Weights of a small transformer language model.
Architecture: RMSNorm before each block, rotary positions, biases on query, key and value, local attention windows, paired heads, capped logits.
Each number is 128 + 24 x the weight over its row's rms, rounded and kept within 0 to 255. Layers, rows and columns count from 0. Numbers have three digits each. The size before them is the row's rms in percent of the matrix's.

# gate: layer 5 MLP gate, 640x192, rms 0.0777, rows 233-352, columns 160-191
# up: layer 5 MLP up, 640x192, rms 0.0826, rows 233-352, columns 160-191
# down: layer 5 MLP down (transposed), 640x192, rms 0.109, rows 233-352, columns 160-191
gate233 108:097129108144128150137174157127140107136147129120148167098144080151131130098078127147090126103077
up233 101:127127099111149155106155150165122096111105072132141122167142134166108123156143102144115128118151
down233 105:145120079105140135128120171120143105115101132114145098146092082143106123133126162114075135126093
gate234 100:109152127128150125145102181142167134122113138139167144174102110117172150118100091124105118115139
up234 102:168160107153170103128133111130096180135124121187125156112085141100101115125094114154141155109105
down234 098:134162107171115151138119126078164125167132132077108111086131111121076127136126159134141111130150
gate235 100:140121110129154114081125112147095119117120128134116185140131141152123092141099179109144086182128
up235 107:180107112151096120128129144180121161098133134112187131148122153146130123047140135127162176128158
down235 101:129159203138119108117105138093130154142128129139138097147120152089130141140110147132107180126104
gate236 098:103122155181139127127089144100167135146152183097183146098149180160089195105075105132102079160162
up236 104:143132119130112178109131161112096094145165098127160138123152169108115154121092129175133140080107
down236 099:124107090121125163154150092150110128085133107117128148107144177163143180108175155124075111134116
gate237 102:134133132156128112189140146134111124132135148163079145104123130103127129112138149115107081179133
up237 109:086145153076149116153113105152113144140101151125097111127101178114139146095134132124134149089127
down237 103:070131107082140129157128121114091100187128127125129114157112100155152162157113146093139177154120
gate238 092:097140106139139109171098064118083159107118151101131129119159126149102156108142111177162099090132
up238 095:133104102118081169124131096144190090170105147114116117118150143119093145085145098176138123115143
down238 094:203154118155136130148090131137130136126193155112119154118144145135136122114154131099147138130130
gate239 106:110115155100135094139144154117141103119112144099118125148091072164113130126095132131128143120140
up239 105:162109142119120123106113128115140112119130143136158171145130136101111129150172177143155132165093
down239 104:093155102104124115114086092154108164130125090151172158162102126111105114143145128134134123089128
gate240 099:177137085106150151102130099122090104079125135113086130126156083110121168149103115135154161144111
up240 100:110131100111122137169141159116182141136112110173109171124152178159179143093124145187168140135136
down240 095:109108095143058104130106155100125156107122140079070102084129126121161102132115121138095126152173
gate241 088:165166130149149104156114098126100094107138142132107069115109111122119126165143110133144122148118
up241 090:156098167140137132092121115122157091095119199132114111115137139131155108091144160112110152128141
down241 097:122139123096144137136103058148140104135191152085139118136141125111131140125137149156108092139115
gate242 105:161107136150101168082101078153118143123139196127133127140132165108130138121115109162107105122154
up242 101:151150124141140116115151132127105163128085141143166087180103114162146131159104131128140153122139
down242 099:105146171161138093115111125080099126101118119112114112105126111120128121141118185115144139097147
gate243 114:094151157100142104106146124168130106136092096146193123097146105099146136094089131105136136166164
up243 111:092149124143135120136137116141109091147122138148107117168117166155174134088053116098122106130103
down243 106:110143126152132121123135136135123107150137140098165131171139103131157098131116158127183104136147
gate244 100:150116155114126129073136124104127168098095147091106157119111111140146109140130126127117122148112
up244 092:144145158125145109124082166187152117119092106132179124100138136105125101125127121152151154105133
down244 094:135127130139157111146114134158146125123109133121103143131163134157162080181135158127136170110125
gate245 095:107142095114137139160125172105121176113140152145130153123124099114115128138129109099099151110139
up245 098:093159167131173108094141116130155147137128104126113122113118099093120131126108181181080118131107
down245 098:126127130131120144121121109096154130082112127105095156116166138078090156109120087095126167132099
gate246 106:120132129151140153147137118129129172114175161138108138164144111108161130103178104135131087135148
up246 099:156159116155125128145167132144123111146117135146139143103139115107119113162127126147158129122109
down246 099:120154120168106138130127116102122166127139186132085108140122149173172101124122124165105135129145
gate247 109:123081143120129169102159133120151143133113143132116121185103122139100113105135128144106140157118
up247 102:146117109139141147150139099133133133121126100159081145141105142172106145147114193099116139154121
down247 112:144159155115145144102130107129114085136132152060123109142112103159107132154143146183113167145121
gate248 094:144129098079114148129138144165154113119164103105140129104097134153157129147088095138160095123108
up248 101:131168131172100087134144179103111097149133118130108161145106118132158152145127100092138129164113
down248 094:153131115144144182132162182130136086121144094137130146129112144213128131146110134120127111084123
gate249 099:126105116167128143167104123089108107143132148105171079105108114087126154134130131111120133171100
up249 100:107118117122113123138081138102143141151167088145151160119178099116134156127117137118100144134141
down249 099:126090126107167131145153107128123092144120133134129113150161119133136143158135139124113127129097
gate250 106:169125135139148100122142126130135133139120133142100138156100092149121120143124088056145154140142
up250 110:149164153134136100082130113148114157095117131082122103104129134168126122093091122112149114132141
down250 105:115114108080151144119162128091127119126147165092138130154120125153135141096112121112141098147146
gate251 104:141139127131133128124145112098158114092151102130168128116141107167136097102108130177152139148134
up251 100:132135122116130142147132140099110149136115148152184172080142139107144129158136132105105138114102
down251 101:143130104137150170130187141107174149121121169149110121093133123171124187141120126110117110149122
gate252 100:138113165130155109164134136152151119127127131153162112107112152148150115142121104113100082089152
up252 098:121144128136127100131122127137097137105119163139171115116156093107158129104134128166095133111152
down252 097:141100129136145151102139159141124100132093149094123165104123113132101123146138096130128157188161
gate253 097:118119117127188129126122111133145147134140120119127152164106071170085113128118132173130136057167
up253 098:104139085115155113112132137135146164147152103128170132115139121142081107088122146133116113148151
down253 097:114163091146124185090153147138144179112098094192131141140155114174155129118098134134111165129148
gate254 093:102147113114177130094082144126106083102110126130166172119092116133112134092136143157105120173142
up254 102:120142143125095139149110100098115160129131157161152109079134081140106162136126128089109170098153
down254 099:166128130108122149102139124105140153090142160146105110123154099136158169128146145113088115122144
gate255 102:086116157178165122158175150111123096125121121135125128145092141109070144130119117131142116128115
up255 099:156137150159152093176087139093120131158108092163125129144132140080151136156095129086114146110142
down255 099:123156111088106138152156141119163133145089098127127136119189143126148120122129147168134134147106
gate256 101:137092094191138111106107134110149117177171139087129147169115135104087156098093125147106129102117
up256 105:119095171133154163094134175130156095115151122112097140116119149129085119137125097145129136155133
down256 100:127120125126119138081131115073140140090155137138106117135089111131169119118123114085121120077099
gate257 099:146125096132176107166105152130156093117103153137111126127127092088134101104146101109114130125190
up257 101:136110121171098097148140092113130137115120159116123128119114134100136158167090194147107164119153
down257 107:124128103108122127149103081095138139143100134177133147115131144161129061109140115091130142137088
gate258 102:113092122133094140136122108146113177136130103114098161078135127117131154152142141144156107091103
up258 095:146091124109117128153155174110100118138082111160143140121131165167201120123121130138105089116116
down258 097:137109123095165102135139082111139149118151132174136167112110118161118146150147122105188162148130
gate259 103:137124144132096136155138137142125132152179099151148136109125078127117154123104118102132105165147
up259 099:141104105111153097127110179136116152167091103092144134127105146138114116108145108124178127103102
down259 101:134116151137149141129118109119118131087113148090096139142127112110134126117119150150090121126115
gate260 094:156093152124109112158140099109125137120094097149100098138147146168149180172150139066125155108167
up260 100:154108159147156123180174141171151069125168138082137093135150146139135153131143131135112150165125
down260 100:100097098128123128141127123110180152075099174136165159129090137152104135139123144065115153104115
gate261 105:115135133096141142142130097179125101136104095143133157154147151099073079111138142110138090194135
up261 108:113130141148142087077109128099108157079147105142141140147086124123099143157120124121119146135164
down261 103:093135119140151136108138132170152127121146179140121065132141113129124158095168138127128129103084
gate262 083:140131111111143113113119115150074118099148125116123133105125153105132154137089148085167124102128
up262 093:147099154157139125110102131115095092098107088135137109164148139148121136097127181161104110174123
down262 087:109137122163144140167107113123141179103144104130098123114174113102155160125156139096137125113105
gate263 102:138131127116127108169153112130173117125102171147103094135077159141150139117153112113141100151177
up263 101:158116140097100080170119142105103166132107129097148115147153099120116133151144139164153123105110
down263 098:162125111115103120157119137153107127146128105091130138132089141128092116084194173138128132137149
gate264 099:116104104127150121128117099104097139135164098175122103106087141174164163174107078135146172110150
up264 102:121132135102135134143077111142143112140105150076142140141132075143126154142126155135183156140102
down264 099:133125142126133084120133137113166127136137142150118141155124124120108108138131132118085107130126
gate265 092:112156153123142134116138135168104128129149141119091103100164076148094172101169102130143089113144
up265 103:122157133153146141152107155103142186186087125116148162075128133162148097095119151111148123164103
down265 097:110129122091121134109180103117133108097179119156193173129105127109113138146130119171114139111178
gate266 100:140126132131081119131122122097103123143136124141117110152087075108182107097148106115137172141122
up266 102:166083113115086085114139118154099123150109141126124159113119167120152086126124150158153162100094
down266 101:121142116164154141134125130143137080114082127111093142155102168131130125117100122140188103134107
gate267 102:133155137096132155121122127152116172140167147114111114110166165139122158111133083107129119064184
up267 103:110149129140109121140157102147108194138085122144128124139148157116128087117172135087143154126123
down267 105:123089125132101107063178108138138120157115122195081157107136139140144130106121109132149125115125
gate268 101:131146086125096136136133156175101132099131136137115107104109151150136123153110150168131136121141
up268 104:076139157157128159120129133132159144126079127117111120149100111134137149163137167140107100110110
down268 098:131087109122124139108138117124110112113108095153180103131132110099117125139117104126115155168153
gate269 098:162128134149102107137097134166117178083118118147092130103133065143097120151078113095119168149134
up269 104:149100163141163084141103179120146102114146119120152124139144119132131117104170136109113115147095
down269 099:153139108178129115166165150130123129119133148183106114122087088120129135131083120129126130167107
gate270 099:142112133110124165124149151094121162098151115136137113101143104082101129093139143126130117124145
up270 096:136156118098106137132129124133129069156140154117120092105094125106160099135108155116101076142100
down270 099:120105132157151140135139127112144101139146091129147093125118116117142126131156137079106133156110
gate271 105:153132154092112145121137138100110117139130119128095142089098153111120152150078077117094090139109
up271 092:142133160141093131164172170131139116114121088110125120142157135189106145127120128104099164138116
down271 101:122139155146165128143128107139142114136154112110132158127159133122115098102126176119140122129161
gate272 106:087127121124175157111142116112135116182148132133072120121111116100151091085126110117131141152125
up272 104:108136138121089107127177097156120107110132109143156156153136124113143143163129122103120117129146
down272 096:122128094118142119097095146098124130083143150128059146122150162160103140135084146115109125186088
gate273 097:084087134122125140144176103152142142157165147159152134148104157076093092124107126148089130144126
up273 091:072111126142138131161141126139119136132101084152127135172136148101139128083130096167113097159112
down273 092:065149121147132118129099169111171145130142144154127148154163141151100107137088130096105133130096
gate274 089:106126179126156126152099171176116155104144083106176133123101130129131121118136116142117120138117
up274 097:143125099103139159124112167131139096152096157146130136133110138152118112136160154134120125192092
down274 098:135142170158145122130161111159126139143163143105110111139133134116097159174123114152128092099187
gate275 094:111108138136132130154085147111151106138132109134119138086122142136103067164120149118152127147142
up275 094:162117141120123114099078132148121153112186143135114117080154139154150173143124131121111135157157
down275 090:129129150134154112142145126140124082115136162133094096148126142148134096108151122124135134169104
gate276 099:146152137125116110134145132178156085174170115129125130135132099120185148134135126117158139126131
up276 106:129165138112110134125128133127168130163125146135130103080161062128083140111110148116122109133171
down276 101:174136136147108113109104123112098112131146118152104134142110152139114117141094098082125130125158
gate277 099:098106145121139136119153136143081146105141139144126136127104135124135161084109126133139166112107
up277 095:127170122143094148115131112128102140140125138146101145084132101082151136142125186126080137140130
down277 094:139109135114120124092145122109134122091111161127160163129155180117132181130152151151124150123122
gate278 102:116098170096152135182136154152070098174132078100178143104129124145110128157158149134164131180170
up278 104:107125128134146111147147112139134152129121130125113087168132135145120113087096112137173147129131
down278 100:095124156108117094146136121129116125127137120089136112154133119174146127116088128121091146176097
gate279 094:103103156161113114122120134100134150098182137128132139103134099119085140121083089095124118128129
up279 093:122123128098147155116123148115089139103103143090154089124134147138159114141144122136114130091134
down279 094:099075145086171141091148085113109155152125172125151147121109140175128127065096108173144153173158
gate280 098:179153132124133090112108161139121122126087144075150142133117169100107113133134127163118132140175
up280 102:133138125165077127149147137115112156134139106156108153116142094137116122078098102100133108134124
down280 101:100135108106130148102097157117132105169106088130125154149099147115133122105126115151146079133129
gate281 101:077136113126120139158101108125088104087157154126127120162128133138165103128138140121130143161160
up281 101:118102133095076092167090121140108135129133145133127080134128147086118113079130090118120123139099
down281 096:127160121128132112115102128130172108167145123092127159102133101125141076098083104172127117105134
gate282 093:120127161132111141174112083120136108158160125092156150074119128120178090153112145109151148137142
up282 095:151161084150077087104146146122139137131125120099150124112093157159129180157124117155160160155101
down282 097:100104093142125116144143166112113100093155146179139122177091149113148146090154119113095116102111
gate283 099:129113169130163147121195158088140157122140135108119188133158132136142134143122105127133138154127
up283 101:114146088116128085148176139160116112121091116124126162147105164122116137088148124137154153144117
down283 100:142111123140133090162161091124157146084130127159155127135115107140109112121111122094146112088074
gate284 097:155138115138118103089112112131094133143108125161172120108118153160119128095151128161150112133137
up284 097:130154149093124138163167115130132110158122120156162089094109130155116143066116111159107118077131
down284 098:161076152117185112109110133114087155130156108130145154123114152126095100157118098172108103120097
gate285 094:146153110110154139158112132116146160132127138139137098137118142150119138113101118172135158125078
up285 097:130166128138134139102167119155075123124168132133159130084115163156157120086115125106141152114150
down285 105:132148144170116114158145145111115122126130110117147156137137118157120104158121101106120162170162
gate286 101:117122132096159160147156170092148123136108135071143121116124124144124127105142150104132119158086
up286 106:097119137178156138123162119145095082114117113128128174122101129134116086106121132154131134098152
down286 099:112085127121121090133096094154104090110111130172132131118132135102106130094094131126155127143143
gate287 107:123116147138104148099140151145129146126116102114105124080104150123096159063096119140100135160153
up287 103:171145139098113092187105136130152081132110141123148159124108084138124115129158127152131093092112
down287 108:094146120129158117155163116156119089139135094131113154127142143167190139138116162128127125134114
gate288 098:164124118134113121103126163139147163123140164155136132158074146183151142156099080084112127141147
up288 095:155180128113138104124123157120099122126106120106087149128090102102133145156119121112125116130088
down288 099:093107167148112092078160155106111165126162109096165127134101108117102144138123113122133113116152
gate289 099:120149170136135171106097113108143114120128173108081146120121101165099156190177122100132167131142
up289 099:153157125112137110116093089135182118145121113111165138148136104099154122117135157068129160101145
down289 105:136156140145148139121128113098154119152120132140129095093130125087145130130140125120121125131069
gate290 105:154129139132126140119134128162153104123115130107143160159123124145103130150113157175121136127157
up290 106:148123119143118135130164117133111169148145106148113129154132125131108099133108112117132072140151
down290 101:151152109166168148114154103105101126115145119128094116137122116115141156099112167102130142134083
gate291 105:108114116116137122155086135153117115128108159094112132098125097148131145131105105110142149145136
up291 104:142115122155142110165086109118175153141127154162127162154073148181140114133150149150099135114129
down291 103:155142143116132134109142112084094158146106130138123121116138146082139127160104124166127081113111
gate292 100:075132147093100168145141187139163159092151110122110144111095174170136141108101115116139122122158
up292 100:105107180139119144069130126109141106127161169119122120113118160090144148116112126147110110117137
down292 098:090143145149121115127151118148134155132140112120132136165169087154107134173126141104097109140127
gate293 100:121174150163113131086141123106170151090103140141136150171096144156140136125155149142159149098127
up293 096:171129104142121139135117131130099125172126092093117121125127127118142144120149058124167094137118
down293 099:124130144113107188124153127112153103107153125119101143113165117134153113132085139088121112136138
gate294 100:128088117152153162128167118099117104148142076112140114110103156137128131121150137169115138108111
up294 102:134137139141172096116169195144110158142097083153112108102160155146107148116153147140147117116107
down294 100:098090143162140142120135125123127175167124159149150093153131117108115121129135104108123120105107
gate295 093:146085150104068131163147157088135076135117123135153126167117099111129116154110140131138127127113
up295 086:149149085119134148100128158146140119102121145139102186115163125132086106121150164082145105110161
down295 091:134092102143114141143113148119188142145161098131131112138131123194146172141153133137136118110106
gate296 110:117080139143096132102126095108119136118135136115140143103133130102144087109069150102102109141124
up296 112:117183149073107143112091104164112138148138151096129152129145127119102116121142148164152113091124
down296 105:143207101134113156132105111116124155126128057134154155140133101123147093156089156134169088116158
gate297 110:122141119120190130162126121150158077114113140131129144167129124124093095168158161101119179112155
up297 102:125089154138117160138147091102098186185121174162129119107174105135134115104083138156185121123129
down297 106:123126161111128169169143117144106116183140119139123107084107123122124122162131129134119131129105
gate298 088:149124117168092138109139124150140147126136157122130085126091142127112133109119121132115151119174
up298 106:157149166132143153158111091154105116091113130169122114104146126166087151101150154120081141118165
down298 108:142128120167078121146148138152136149159116148116176100154136161119114154119143146114111154083152
gate299 108:146105138176142099129112209135105076132141110096167163119176138150093134121185135146124136118150
up299 107:089104135102134129150107095139143135112160086128104093101148164166131124119111108128130115157128
down299 102:119167149118164136126109158130166178089124128127129129145157134120093151079091142162137107095119
gate300 098:109073164107083159143136152138158153142133079097128101102127137132157103108129119138125132109116
up300 096:138129126125082155088181150146144107118128102142130133149169113130171131100133156129173116148114
down300 096:125097117096175103137097095089136157109168143149140080135107168100136168112168126159076102137093
gate301 098:147120093154126145133144112109069128123129114137097082202112090151115131122189135136107123092151
up301 101:150136139107092094140116136099175108178115114058133154140120110109123139111114125099096170117087
down301 101:122132115129108110121112122072131116132158070159111164125168103146122128110153137095115097100110
gate302 108:109096143104110127177105091142155148122134133143138107130105138152165138108129127121133104153100
up302 099:112093165129167153143137091124140169148105148131137119065114137092136113182135136111100093124115
down302 103:125105082127154154130134125145111142123084137120134115160082140155091151150116120129125118088128
gate303 096:106129120112139115127126167150095098108137068144117152110093123115162136109153134064083114138106
up303 103:123128149116105101124107147130119129095158124139116120137130102138133134128097084119083116161143
down303 095:099130110085110108122107101135144134124149139116138088110143100186081131121099156127141142141147
gate304 105:103188168112118132154109138119088083107109108100142128097112118156118110121068131113143102110154
up304 103:118083096155089156153136089118114101125098129149139148140125108140158135172112125096126123109117
down304 099:155131118088079103100136150117121166103114079178112125144140120110134108165090122085175164120114
gate305 100:110150159148163108117149101172103160122094112126094156126163117131179114132162126155123123176106
up305 100:202118150060099108140123108139146133145112134132103143126142131145132143134099153144131115129119
down305 098:112072129126116146126130122105086157121137144133133110141116168113111135158148115161110126124133
gate306 100:117101117134148140082118112134106080132106143140134127137118150152170120163123125112120101115112
up306 093:101163142085113135136108189131128115133117132133112121138124126107115136090133083126099146124123
down306 101:123072130119145111135150139094124128116124148142101134143109112082147113134166159123155117146107
gate307 092:136086136097123118136132082111140153135161126122162103093110128103115131134113164130129149169190
up307 094:112112131103123157163164119120143128174092119115118104128058114161118147105143142141127172117127
down307 089:154124146141087153108121133157076111128098137154186173183127126141100102158109109112148133135137
gate308 106:103126128147138138074123123139119109151102112128143087080111122150144152106100116156159061116089
up308 098:088106143092153130102109107140114138129172152156105139115123112180116134164152158124128115098145
down308 102:136129097099118157124155133144124155106119154117074138157103120163129141130131159104107143101115
gate309 102:150162161114116134112124128165112091144094127140125129143126139099124114127087164074147138139116
up309 102:103134137106109124155140130123131130142173130092116119136139131086119158180142106107146130172108
down309 101:077175187175127152141130129119150108116138146103098153112110135190093121118154146129122121112108
gate310 100:150094138112111141070132119123090121141126118098123163139159126109107099120098087155135116143122
up310 101:106135129133129146120090172133115139129136131127136129122136151154127154098143140155148123123115
down310 097:119154103130127121168097146097119130136097121149090101092100131104095129211118144093093153110088
gate311 098:160153116117149116121140103088151141165149128116108124148155145120140148117167063088145148159138
up311 102:120136167127162079116149101119157097106107126124162125131107104125109139127103145101148122148102
down311 111:114125139093145153126145143102164124093139179132200183092097125135102122079089148131160146152101
gate312 101:110152150143106102165157097120087111116154127112118111112115126158179128126133099136097108160119
up312 103:087132151100132144156126144072116137134121089127109093115100141120132118117111149150105111164104
down312 101:133161125128090195134112151133166180127146106115161149136127139171125139094145116123098121147110
gate313 099:113133146080078150089143108131115097124168128138134103110092157144099142112106155095093141118140
up313 100:146132138131120079081147118141135136131152166125136137104094134076118098106148119103098126120117
down313 096:131101109143119099144108121157150098170133128093144105139119141109129090133130133109115153158113
gate314 092:130155129087128123137108131135110150132102103092147152136095139110154163105133102130101147098132
up314 090:144124141133125116120110155086110128131091119163136129112141142163107105107128125130152084107143
down314 096:162149135154114145149111139148132161113124134133100119133116166124161126135154138104093131106115
gate315 095:136129098148155165137133129138119075131144084117128131127104141107141193136180123170117145143167
up315 098:120126167178133168158114131101139095145108116127168121105125099150117107140161125191126088146139
down315 097:128143129130083098157142094092136165104179135140159166148109111102136090148057092103132145076160
gate316 094:141079167161156078125138110165108111128174181134156168159151137099133132167125125140124150121142
up316 096:152145101148149106100144128132126092158102103147134097122158144160101088100126118139131139120141
down316 095:133131121136115107149074123116127147086126105144091127136122140158189158119135113115135120111130
gate317 098:098120104174151091136150130084145118126167076101082132136137118109130188174137109127157120158119
up317 097:143105111078166147114106171102135201134109159162118118181126082093129118165122096119122088153140
down317 097:121134099094137119157148128135153111119104165110160094129094141133111117129124159074165138102142
gate318 102:107138109127140126123115164087132135129168089102109122135163203123100110107107136174086136134163
up318 096:095152120104139096175160101133103167161137140068105137164078155139130075116124170132110127136121
down318 095:167122170151095135157106131154127167151135137172163084171125091140199152115141162122168126137141
gate319 094:127102090097124139105140125134126105114094116142131120082111176132132114120145130092119106132160
up319 092:155107096092167118132179155119077094103132102126133117140131104099132119139107174127074117149172
down319 094:180110160135107142100134123160115151120128085145103176124163158184174183124115112164148158111127
gate320 100:127128132096149145122166109157150085159133110121129160121100103167125141131115091110100140111132
up320 099:108132093126161112139098136139151090152104158131117147156157140137113139112132160131119121108121
down320 104:110122164137134079117160113112154130158141098177132114102136118121137140138126107118103115121117
gate321 099:121087141139169146144106105110131074155125126130094137048121135156136170145087105132145162131149
up321 106:112114117085142186126115134153167176111163130127127154086116145114139167114136088139158128152157
down321 100:096110108182152105146106126139139094141132156128078082152093116124129124116133130122125159123144
gate322 100:176117081150101118127093118100135152110094117124145168156121135159124153142103089162134121087143
up322 103:085140115153106162100143134141114171115107129118169127131065134181106130104149159146145114122187
down322 101:111136148104120168149152082115128112123094140125087116101131106116101066129121105131164143133133
gate323 093:115106105097112154102096130097168125117136123107162111136103147138124123111117142148121156115150
up323 096:114105097148125188122140155108165110122104115140128092092122113161147147165128133123170120158137
down323 102:097085103125129180132126158100095158117087105110151118112111097146127133132172127124145126124130
gate324 099:158104178146096116094110069146112097115140098169143119105175100109178108148154098127132113141131
up324 097:135129092150107120113147140073135124140127134160124154147163084159075100129099146112134160140133
down324 100:132142143105149107121155119129121085114117129111129147121136129117103132113109127100155145158109
gate325 107:154085172135148123152113128087084159109119149103114162100132142196134132146095164113157144130132
up325 106:135148068116101133126150094119098125120146138138096104137118145124144103139103129153108122153125
down325 102:171125137133152106132185115102115120153125142129103121129121106094117164140173159100153123186119
gate326 092:110109126113112124091129129156076086145127102111159108154144128123176113134081150182098161085112
up326 096:177115096137105083129113131081114106134110140119115128169123116136114102100126131161115147095143
down326 095:076116108092108115127096123123095124149165134062105132110144158178116133122145116111104140110148
gate327 096:121155103120148130116154146129144162155145136137151115103119102093130144115114128133129144165166
up327 098:143162132124120147173111152171121130103105127132123147128104125107107123155179109128138142093140
down327 096:126102170121148140126100122114105108063115118115108123116116163087130133123140120101153099124097
gate328 094:174136100119098106117118162132076117120074135142118153086114126122102106150086108176137126210156
up328 089:131144127108125100132142151176171119146118136092119169132148092149166151110148150151135141125139
down328 090:115127147156191104161142105147137173124097110100117089125110102125175138123082097138137092125090
gate329 097:142089175121105085108124108174134116145116126094108149114081132142141145144125139138113149151168
up329 096:135129106114105102107126105135133107088135109132101115168145095100113135164110108147118118104103
down329 101:101091119103105131112127112143107127124121127146124159149125099111078156130132119178071109100107
gate330 102:116152086133140114134149136121098083101146161140078103105128082143114117149090150149121173156093
up330 102:137109140172112124105096149122113133124149133126119139170143103116121156135105143149105100121115
down330 103:119106132191112134151114119073080116149110103099086122134152148113083084119120128110147138134112
gate331 098:127092168098129139136096139106153157084129106117137135145118175128107128090118138158112126161203
up331 095:077163135117177114139153110120144131123118103149141129092101123137126129112094167104143110138133
down331 095:160125118114159089105132135151139096128125120133140112115135123113113122144124127155119130093122
gate332 097:107156110143119112168163116136138122121147113144132140171114111125097136170128098157103135117117
up332 105:123095134145139166108115083158084124152066091103094077106125154119090138077133131160105132123149
down332 104:128143172145157098154126098156123127105165120133092124090137114142170182149163132105143124128080
gate333 100:150107166119142051109105133129142123098079099144133133126115081150121138135156133139091122143133
up333 102:161164112158122161133099134093162153163139136111114127107148121104121145104163137122088132182101
down333 102:120136193093111082116116121137166126131144138079144112118144161126103079123099106100129148125106
gate334 102:133147116120108145130145147104141112113138114094190115144129113156177119142111137194133132116144
up334 101:120090130126082117102167137124134126153132120084115128112185147142134095101141168124103108125142
down334 102:079119154136099111132143113112136121095076122144137112142162112111134088104090097111095149122161
gate335 095:120138077103120099153086134125132166124090161085181084156110099150113122121109092152145129120116
up335 093:124114147133101144136118096141118152118136169153104120134128143142118108104061170169102127111123
down335 098:124142136105143092157107145179131090137118147146118137110114125123117110168154152101130160146147
gate336 108:176123096118137120170099158134164123151137138115182127129150159142137128146122109122111130114110
up336 100:185100082129112092107113140109136111132167151112133130124117134136114142120123149127179131116166
down336 107:142137121166081143145156131140120126147149127096152158137115126102103163128105091106124130095131
gate337 097:174098144154107193147169149139144107090104155095136130107126074155142176105125148148081114160132
up337 100:145113100122123130143151182087135147086107138121131135129131122117130147161126138102195102162115
down337 092:115129073107148100161172099124141151162136125186072135118116134123138095082113131119110140122099
gate338 106:084095147117121147144116144119144150131088139121089119138164128094142164153138112146086144136104
up338 104:078150138168141120127118136104165138092125130112167111130113137123102128105160141135107142169135
down338 096:098148165135142098134144129106067104169112132144130125139150128135157112138157052138138157111107
gate339 092:089096120091120127116153129083154141175135117153123072110127110144132113151127136172094147082098
up339 089:108136107140156121155118131129148117170136137157116099130115151129115138108112116100139104088104
down339 090:128153129128125139130141117139114130098113147114123135166118165087113121147144087092152146159136
gate340 103:156068087132097134150132154104120149102116158163126145159153118179102138101167088122132140147119
up340 104:151150148107155096122163137138120117141121109126130114162133163116121145128096125157091116121127
down340 100:128130117130142176127201104120088132112127155067127100119147135124188138113100158134110149121101
gate341 104:122147108154168133085107118096075090120135151133180132184175102173149113108120101102097117154127
up341 109:117128109135130145142105149163172089160062092110129150157079116121147161123132175133111143064104
down341 110:113165096152119137126169157121142155115121118159100137117133115151094144111130137141109122170114
gate342 100:136149146124085142166117138137121137135097133134136096118119114127173144107086140121126123084156
up342 099:128142126128154111121136158124162119105113154131149123136122105142136078143116156149166118152170
down342 097:129137145124089074150109101116174166095120140153156064113122144114119148119102120127124118119116
gate343 095:137113125105100078133114124125133162154114124109134118101100109135073154115130129168154127095132
up343 091:149103098150118092148166097132129114127077141153097123136120152097137095164134151111101157104117
down343 095:130116102153096124131116141120079097136104121146125099124131144177134150101075126138156114173139
gate344 092:129100108113130137121146156102155133118141135109111163055110136102094119087160105151111108117155
up344 097:145147137104155130145104117104141112179125098179134116123123141159090103136130172094107132148119
down344 097:127117095102128156104115129133132168142132159173155149113156143096104098125139149085150093158131
gate345 094:128120079123140121126123111138135150117135116147117116093104139118148117137122114140123114123116
up345 085:139186129099136121131139128143095121129173128130181115138133142150149114138150133135096101138113
down345 088:148089121088117093145102137149164133124144114125117125151138105123110127134107179150141124119147
gate346 105:148116120108129104111150136117153123132146111076139154097079056133098124138156147130095111152107
up346 107:089149095150146115134140177078108093158121155121141113176093115099120149103133143168117103094127
down346 098:084133109160155137107104075149114132157171096176106075132145138128148129123148128171089120206130
gate347 090:142149168131137142157142153108148129122135119131177125159111100111120172091111112136132088081101
up347 096:103125132127119102132146142138138106158064124140137109140112104143105126152130117133127175089122
down347 095:095128149158111149150123133116114144117113158110120113123119133171087156129089142132132124083136
gate348 096:136100141114113094168099139138131090150130117117147137129090113135107140162104163128057093109125
up348 093:154170105105109128078103092109126069127114109143118139094105127098127137133123118120151150105103
down348 093:137134114139113130146124140123127151153163129152128096091144135115130119172110134167098107120095
gate349 101:145130096125138064174095157132150118111089145136114132140116119160103130131170112102081113144088
up349 096:112195112092124143121111118101153156111141091122127115148132137141147179137090070118167153145123
down349 102:102150133124127098109116150139132140112113104129145158166103159144156140139126140169133152093139
gate350 096:148172171108122094128123094112182140130142167118101168142110097096088120112146131162098153148154
up350 100:120094088166102129124126152156096148136179159138157138148151119157144119098151179101122140084149
down350 099:123123117097142151112123147154127175154104137100131119138107116148149122126152151147122085109119
gate351 105:094120134114140136175071126094111104099099087138169131167151111164142119179160174121130170139140
up351 099:176151088122147096127105129127134123138123139101129080160135126127154095134091163120074094121126
down351 100:131127103135148177090132141086086123103102159171109125128105144152127108118160140147122147113118
gate352 106:113115139083154168097124128135127131106139127108116078117153126139118089114121101136159085113118
up352 103:160176158133158090119141081108140075135096123117110064153148123152081098120084106115130145104122
down352 102:142122195120108127096149175095110148122193117172135149125125111137125171122125097162171127149117